python train.py --hidden_size=256 --intermediate_size=704 --norm_place="pre" --norm_eps=1e-05 --attn_scale=0.125 --optimizer="muon_variant" --lr_head=0.0114
Each number is 128 + 24 x the weight over its row's rms, rounded and kept within 0 to 255. Layers, rows and columns count from 0. Numbers have three digits each. The size before them is the row's rms in percent of the matrix's.

# down: layer 10 MLP down (transposed), 704x256, rms 0.149, rows 149-179, columns 128-191
# gate: layer 10 MLP gate, 704x256, rms 0.234, rows 150-180, columns 128-191
# up: layer 10 MLP up, 704x256, rms 0.258, rows 150-180, columns 128-191
down149 096:131066115129130140147108127119117119155090146131129102163119143108151112128134136127126117125093091159101136117138145139131125143135156106121139109118157114127087148163165175084142092111113147
gate150 093:099142138111140109124109109173104132122122155079102135123099092130152113134098151097127081069075171105125102085102126094160123134115092140141162125167095113094099089110098127170120098108124100
up150 094:143135136128102086151131128127147076132137151121115131116133155151144110082121105108178128144164100098110161123119111098107144099139195124138106131117134122141122154138143117125143116144151132
down150 104:097138116145111160144115138090124153110125111126151127125132132158151177108137148097107120114125120111152087131102149103145109130147075150122156138126108113108101078059159115121142138119087112
gate151 097:139108091138148075144146119131120134136124121128104100124120130074124162154113134109101164140129137161157141150141122100126151129138129115123088122106116167146153112086179117151097144098139137
up151 104:109165154156088086109180157123166110172127130118139101137114086102128136141079132124141099119065132094136146087146108156142133167143117121122126127090147161124123149107123102198146132151100138
down151 105:120166118149100144143157116118119121134115087138134100138116117080135140211151100152117102132066162120097100116126145139133128139165146100120152144104141132103150126110118073132123116171120101
gate152 097:159137100121136100120146138144147156101130111156139159126130131077147138159141120114127153129105105163106118148095109116134125107100127143089128088111098131151103125163151129147147162107083149
up152 095:175109126119081115104173145086158137115121103131105128106145120133125126153056116132142139116112140127115105162143114148134136119124114096102160127138133123129135130125138107107077122117091165
down152 098:162123150126081136176120135097151112155086110163176108144124112116144112117149149157088135107126145142109174123093150152116067113123154112150160162130141141144158138141161147074099149108068128
gate153 099:103117132128153129116146096127134130120133160118135150099150135156134125147168112166087152107134086141123147107129151133112097089122124138137100121135126120138116125126122115082109165127121189
up153 090:137130105117149112119140151125132076110141162131146128138146148132134140091150122175164153110160108130096122138152129143130166130164149125159135178074123160134104129112122128097123155127188139
down153 101:153164137150172133148119097151112125138064152129116126143121125090172096138110128107087129147176148141115133119092131108158138176161130112068140115145088128104113127161123133181135123126190103
gate154 091:080096135132163128142121099135169157148122127178131097170136109093139134129101154130159094124112150094121137121138147123084072133135136119121107165088100136172132127110109196114150124138092070
up154 092:134138157105116123193146127145112145122151128139191145116112111153155147163148117145133136158081127161120101118129139123098142132136077139176099131092134115114110096135127150079123138119096115
down154 092:124132136098128105129163105131069133118146136138183115193103118129123111119117156110178145125130151099158112086086151118146147150126109122152084170110149112140146145117148120108137128098143080
gate155 097:135151138107153107129128153149145118158110160131171137141135113110111141139105111133096082131169102134127150120109141052121128107146082131178181145085148127144127093112147127174136172121185139
up155 099:134103140122127135123138128137126117106103067120123112132149096157125162131083109121132144129079155105098096125137147148160110120126157136149114160126114139099144139140124114095136132119152131
down155 100:139121146131143156196103096137117081125145093115126146155135170116186121113115132113119105108053140136138128097152107100111110110115181167096154109109117152138099137101147131143174129168093118
gate156 098:173158165123139118123159095100139153093135142080112145134107118148160116122073166095122170124107102111101135129122127171112096083190119109108159098146142139125121116128100177145127113096122136
up156 102:119158148125114153159132097118143098095126156146187171151124151108131109145178123105142099172151133137108146149137163147098132152160144106141135123118119132132104162127103131145158090138114145
down156 105:144123106115171135133131091166158132120195154098116142119105148133114139123132116130133157095105155144125139133105150152117120106090093121168157108175127119146085190107120138130173134096120116
gate157 100:115138132090131148154126095112098143152105117099133125158118141091083106115123108130189121126095140115110134119138179160138106104128081164149107102150075169117113125144116130110177129132090127
up157 099:138121105169130151111144118181116151139116100121098093101105093172107126114119204156127145129173097122134094127096164130148153136178147128162121112134134135155167098129056115126158117140214133
down157 103:142115139150121141094111103103083118128172103149142129140128115131108116149158152138143136102072058122119146116123139145080121150085115106121158141104162118172181088147129101103114141115193109
gate158 102:176077128110145110103093117141167118138147141102157145124105149113122164126140117113086135134115101135145132136121112104173093114113172100141148129115121098161103150127139138182160101123091127
up158 102:132096109133136145124114129097128153126164118128117111159131149123193131139129152131130122111144128144111152083120119122157136155131139131103105131105155143123113137107158165149143124136092163
down158 099:117133101137152128146127137094117105109104080155115136132117182127108093130127115139164127119141126096129155118142130129142124082130084138130184115093115132102123147108156163109155080108093152
gate159 104:100144137100146099122118119102150146118146140152092122106119117128153157119133129146073140182096138131111140127173120136150126165125124104157122092107160100152112145117089168123119122117124102
up159 104:135143113143177149112155123177147151118155137138148081122144112092111129118109141107116077139102142156105133132130100176141122095119125150133089152131146101139070109155109114120117074123144096
down159 105:141112109148152134164116122130108094071109174160170131134116119101084113178065119123084077078129107128101117136156120105144140145159136160186130150118115104168083142144127093103113135107068118
gate160 103:113145125129135162126155182079139118100144132121141139141135140148135123100093148165115125106090077136127114146169101114189112166116123154183107084141101137170144094158106138117114128118196095
up160 098:117135149159081105130128131080098136134142125118115148104125143123092111113102115123124094111169169144102140149146111106149175133064137129125130146079139150131184146127134116107126135129176101
down160 101:115132121104133114093109121096157113154120116146148147147125134094144147129113112145142144128150109159097124126122140154132120092099134156212132101132144119183135120108142099147109120122198160
gate161 102:142110149160136095116161166136153096151108147130099148133106159172105133121101091105118112182139124098130129157160159135151160115144133168096096161106140114129121126113136165146098113142135118
up161 101:102124117148140062126164142143127113145126148178130137112149159180086193134142165112162106119113131103092098145102118113099121120138145138141134132117139113096130127088119149154123115090130144
down161 096:115124136100146175159127162126119104135113117128159115136129078144110079135181145105151172107144150105115114171125115146130141143124090126145136121109141121086116079128106137156125143116082094
gate162 103:141094129114142152150088150139148155108120126134086125134129154122099156137117176127148178121149107115114107183122121113112137124154156096159078109143179154120114138139132102114099120101109093
up162 097:166063145097130107111117123117096118101130105115080139101167132136131138097083146147151135115166103160120106175142112100092151115125139120139083144148176111127118136113117105129138103063112127
down162 107:138093090121127115173089146124157166147138102136136117172121143085090135151124128128185172134139127168155117152155148119118145145128143126152101126143148140111136170158118125097107171156152085
gate163 099:149111112109122111150154134145153165136111149122102130121134102146110156108139118150106165142106111087129113118085132132182123128076140113151081091121118104132121140140118133085067150161160124
up163 099:108077137058137133160132136074110117155109104101144135137106129125099144146122093098100091137117090094107143122103160122136099134120108077094159126098138116096129139130132096160149138207112145
down163 098:170142146122100166123195131138151095178110100119104151151139098154120095127128153124168098141140135135115095117081132151116145138094120112031171140095097099100144147137090099133146120126065077
gate164 103:173137144131133098167113179118094140144109120088118121069122101086132096164158141133147119087118127121128144068145142146121150149125103127107172152113125117124143162106124150186139114171136103
up164 100:137151118120110140145100117133105160152121099146172101120041147118178088159133127096110137129106123122140147073174125131103122128123106129111129098145127156187147117182142110131119139126131090
down164 102:102137111100123148122081138155132071133174129158088082088101115122151124102167164118115119096145138134155120090087116121111142164142130167094114141207159144151132150146140123122126159096134144
gate165 092:105131090093141127117127125090110118124117138154129148166082122128135108160128108125180153135097118142135153101084101126171115126141125135129119148167116128143143093147118120110103156111122081
up165 095:108157138116124152104135117136162103138100170116138150121133121143062135136156106110106146116151151093144115139135182152098134133119155069115091106135147162127132124131151100106122132105131159
down165 097:095094112133167158096134110107119141138120131149125129122154122139118151175141150121131096132115123150124145131154122130095139092118109151125119202122138142142130122121142170110145128103188116
gate166 100:105128135085096115123184148112100138150171158110169090128076159102131159123118113101114123111098142122122116091137097131093136114137145162175118138090103144116153098106164147127114164116138113
up166 101:121141133112167192151163091105151126097133104142097147133136100129070154108169160132144145103139133122074156106153158160065099158141149159140154109152115102146111158169139131148127086134159128
down166 098:106112164136136114168124156158141131146102140163116179131176174165142157137153122142116105177100132106136107142172170120113095101120098110111139097143095109126117128153187113128130111124121141
gate167 097:113169124120126166128113115106137123126132106070187146122141117128110091177119198125141140144127096132147128094100145123115108133153172117127143120165128112126141128148114129139074151170175091
up167 097:117142149147168145115084146131076113107172122123147120163136108089123141098084174151109129124132123098144156087115154128116114075133157180115133101151160139135167096110083113149128117095073130
down167 097:118108110117117122134173108170134128132128150113118119111112136198141141068079070119142119169112110156121142115161103124138122104144139115116134138133123191137108163122107141102160125099120146
gate168 114:115114122118168135135132114126118128168181138106119119136123127128095115115142147130080154090169170125125130118158113132113128136113130142120138139158124113135125123148129110141144087114163127
up168 123:127104157122131114152155151117146120126125128106135120170154133117098155128127113089122106122138151131113176108137116131123114104106132149155127136114113175122126165166114114093155108156165095
down168 114:121108106103140138138169133134132147143128119142114107146112147142119139174146152118122116139145188108127151168109116113116102101131143130115124136121149136210157132141152136137119139143091132
gate169 097:140082081108157106140130168130146168113120135093132153158146110114122169143138118130137122177153124151152140116159119142106102144144137168147188125140134169127098108107156165112127120140044095
up169 092:120127186102167147147092147129148092132125114104139170158099156117048123135139106153133143152105121118099157102127118097165103148103111141162132134147104142161125114141110113104145131138130089
down169 098:150127066102097140152087095119088145149166166137121143132177103152165152125085142126160128142080137092111138144174155111124108088134129149143094085123146122113125150113162182137144130138161115
gate170 096:125115115173103068134138098172126100134158141092126110156134129132096131146100151136127145099180105139167132154124167113110126102122131120106130119120126133154141165160118119076129127099080141
up170 097:134141137109116139113131135119109136112117155144138136124131085124131076127117139115112053161182124124127130098161155121090124046140155136100133107116122129125134137098094114133157165137106159
down170 103:110110135133126136145145101109102119159140129098103107123121165130102104126126104147108116137156123112106148130136114136162169124159126129128150137102118093092107170127178145125145134140128137
gate171 103:102091137149119070113138140171139122124122104122120132112199099091114158157128164176109140187142127116116154149125132122145178096110159145122128136124148170127143116100116118067138165136153126
up171 102:098107193109172148117119121105147144130165115133148133125151096121148160152102137111112152137152141122182115126149144075142107109104153140079076088136103123139160137143097133125078163133122142
down171 100:102127142140157147125116083137156113121141117138094083100084119134085127152166166159109128155146095130150089154119123129112120215141172140170151136142106112150137146149162121109120120164144122
gate172 100:082137117131145155135119119107116154112120131128108170162097112152106112119139109126148147189108148130095125096125107102127129097148120143119087102152110150136133145143125169113112127111138176
up172 105:130138124133153135152132096112112150165126142103144087112122132139120107145143106144141150094128143108145094130149117124146135151144119170113149171091136141153138130180136110184138095140169102
down172 102:118119122134114127122140145132147092113121097117121114197148124088114156145132120106137129146114111155150116136163120141118127152129160127130052132079107138142116134138131134148166101081126116
gate173 101:096165160100139106127088145130091134135103103124130131152078099141079144128171154140102119100167190116130140124143103138147124124128096103170137125114114155117125109159157193173125145126147132
up173 102:148130134147157112142125146115104132085100094068082121115147116165134115165087139096141107142143087113153177126088117134140154120176151112113093112099092114131130121106118123139115118089118096
down173 100:072151091084154135117105097156096132130093110082137153163092101093132133135112099088131109084145132122162143106120159164137135136140118093157110115123105141145118096147131165149114157103086117
gate174 101:148161137122143191170115144123107163133114164116158146157116095162126150159119111130113134115164120113142129125090100097176130158120134122101079110149086086098117120102132119109127115142158107
up174 103:109108113162108112154125083131141118128100168078153145100134144136140091110137115120114123088130118111098128132129120094124140098129103133089142111145116089146083128145110108114152114134090153
down174 103:153106150119118135120130127076154136115111132126142117129143105082127145142127131144155111140113106172122148115086092086107140191160163139201119116163134129125105109122141092121147084123195135
gate175 097:134104103116093160121139107088146110114118117108119138139118089113152124141138149151161112125100125094107105131111179128159127131120123075121136123132097124116142180130147147106118127153164106
up175 097:124133116139144119132135163167144130167147128123132108111107090109125133108116173132105103125132097141142127145140112161166117100141113104169093125160083117126147156101160145142103085131196132
down175 094:122114112159123103137090099138116112098099111125091128132108167075147135105156117179126138100206106116126112137155126114126149124131111118172141152157157099130102163081136093119097150161075161
gate176 095:131136139148130077122091103150133145155154156137138151127152122094094095086130120129129095136143167129119119113149156149123122116121168120141121122164133130111115176124126125140139121172170136
up176 092:145093130147133121121106109102155119126154112116124142128064138182152139099106148170112116096147130140151153125142096116123131120146136125114159096129111142106107130135110143098127143111127096
down176 094:144126126116127144123120174151114111143138142113146164128142126149118129121144169099113067141058117121110170136158153154185094126089127130133141159133109110126140121132163135097121113099135136
gate177 097:129152102123090103133123134084170086128091152111117107146127149134163181143088145150114147123142106171125111108136142141139102090112186129158185111115122159135131108126113179126091118118138120
up177 100:153149095157136157125151170129122127141143114125149150114124137104094144092113125124148085106115107097108136158151085132135138174136129108074191102088122113130092120120127152108191137123156102
down177 101:107081140158065149075136116107159148126122127137160095113120142109128142123125151161100139168126147106132113123139107154115139141142130132090105124140164117104111175139123131122071108132113061
gate178 100:136134130111103154139093128111152105126081164137119128103165112116113133112144116114121132142156110110072127154162124112105132130109102103142115169102133088138116132167118085152146126114124153
up178 102:102145099144089133113132117145122135133181097093172136119120129145136144140173114114115118114112108117106084075083162159125109096148131145112101094127118137129148143118108093129146092093124161
down178 103:093100127133102081086104115130155121110144090135177131086112114155144167135155133146104149133112121101132121121128141139135150121154139160071158123174106147128099103135124181085120086163061140
gate179 101:083121142087173119165125103128113142122085123115102091099118122111128128131134175143115118128109136137084114155087136147106147155120140106162102110165116154121146150122106112146153156096193139
up179 104:119143084124103107064127162166152125108152108084176098120138098168113146122152144144134150114145134129151157132124154135117139148122129095117126163134159132155109104149202151136178130115099139
down179 103:103165105131120134082118153125127130150152161157139145145117120159161121134125139135147112135090144127085121135113133131137133079138114142100122128109187092117121105149108130126109130118112142
gate180 097:102153120108136155142127108120159126115126149147105152139118129164098093089166110125126135095155090138117135197173166134180134154119135119090083126115157149120118133116162144143133115145092136
up180 096:160095182142120094150158127105100093134115163113165110106119116050135128162127118116171107106153124138143125124111124114101149095092186129171117143107144115160128126160126090154085146098121150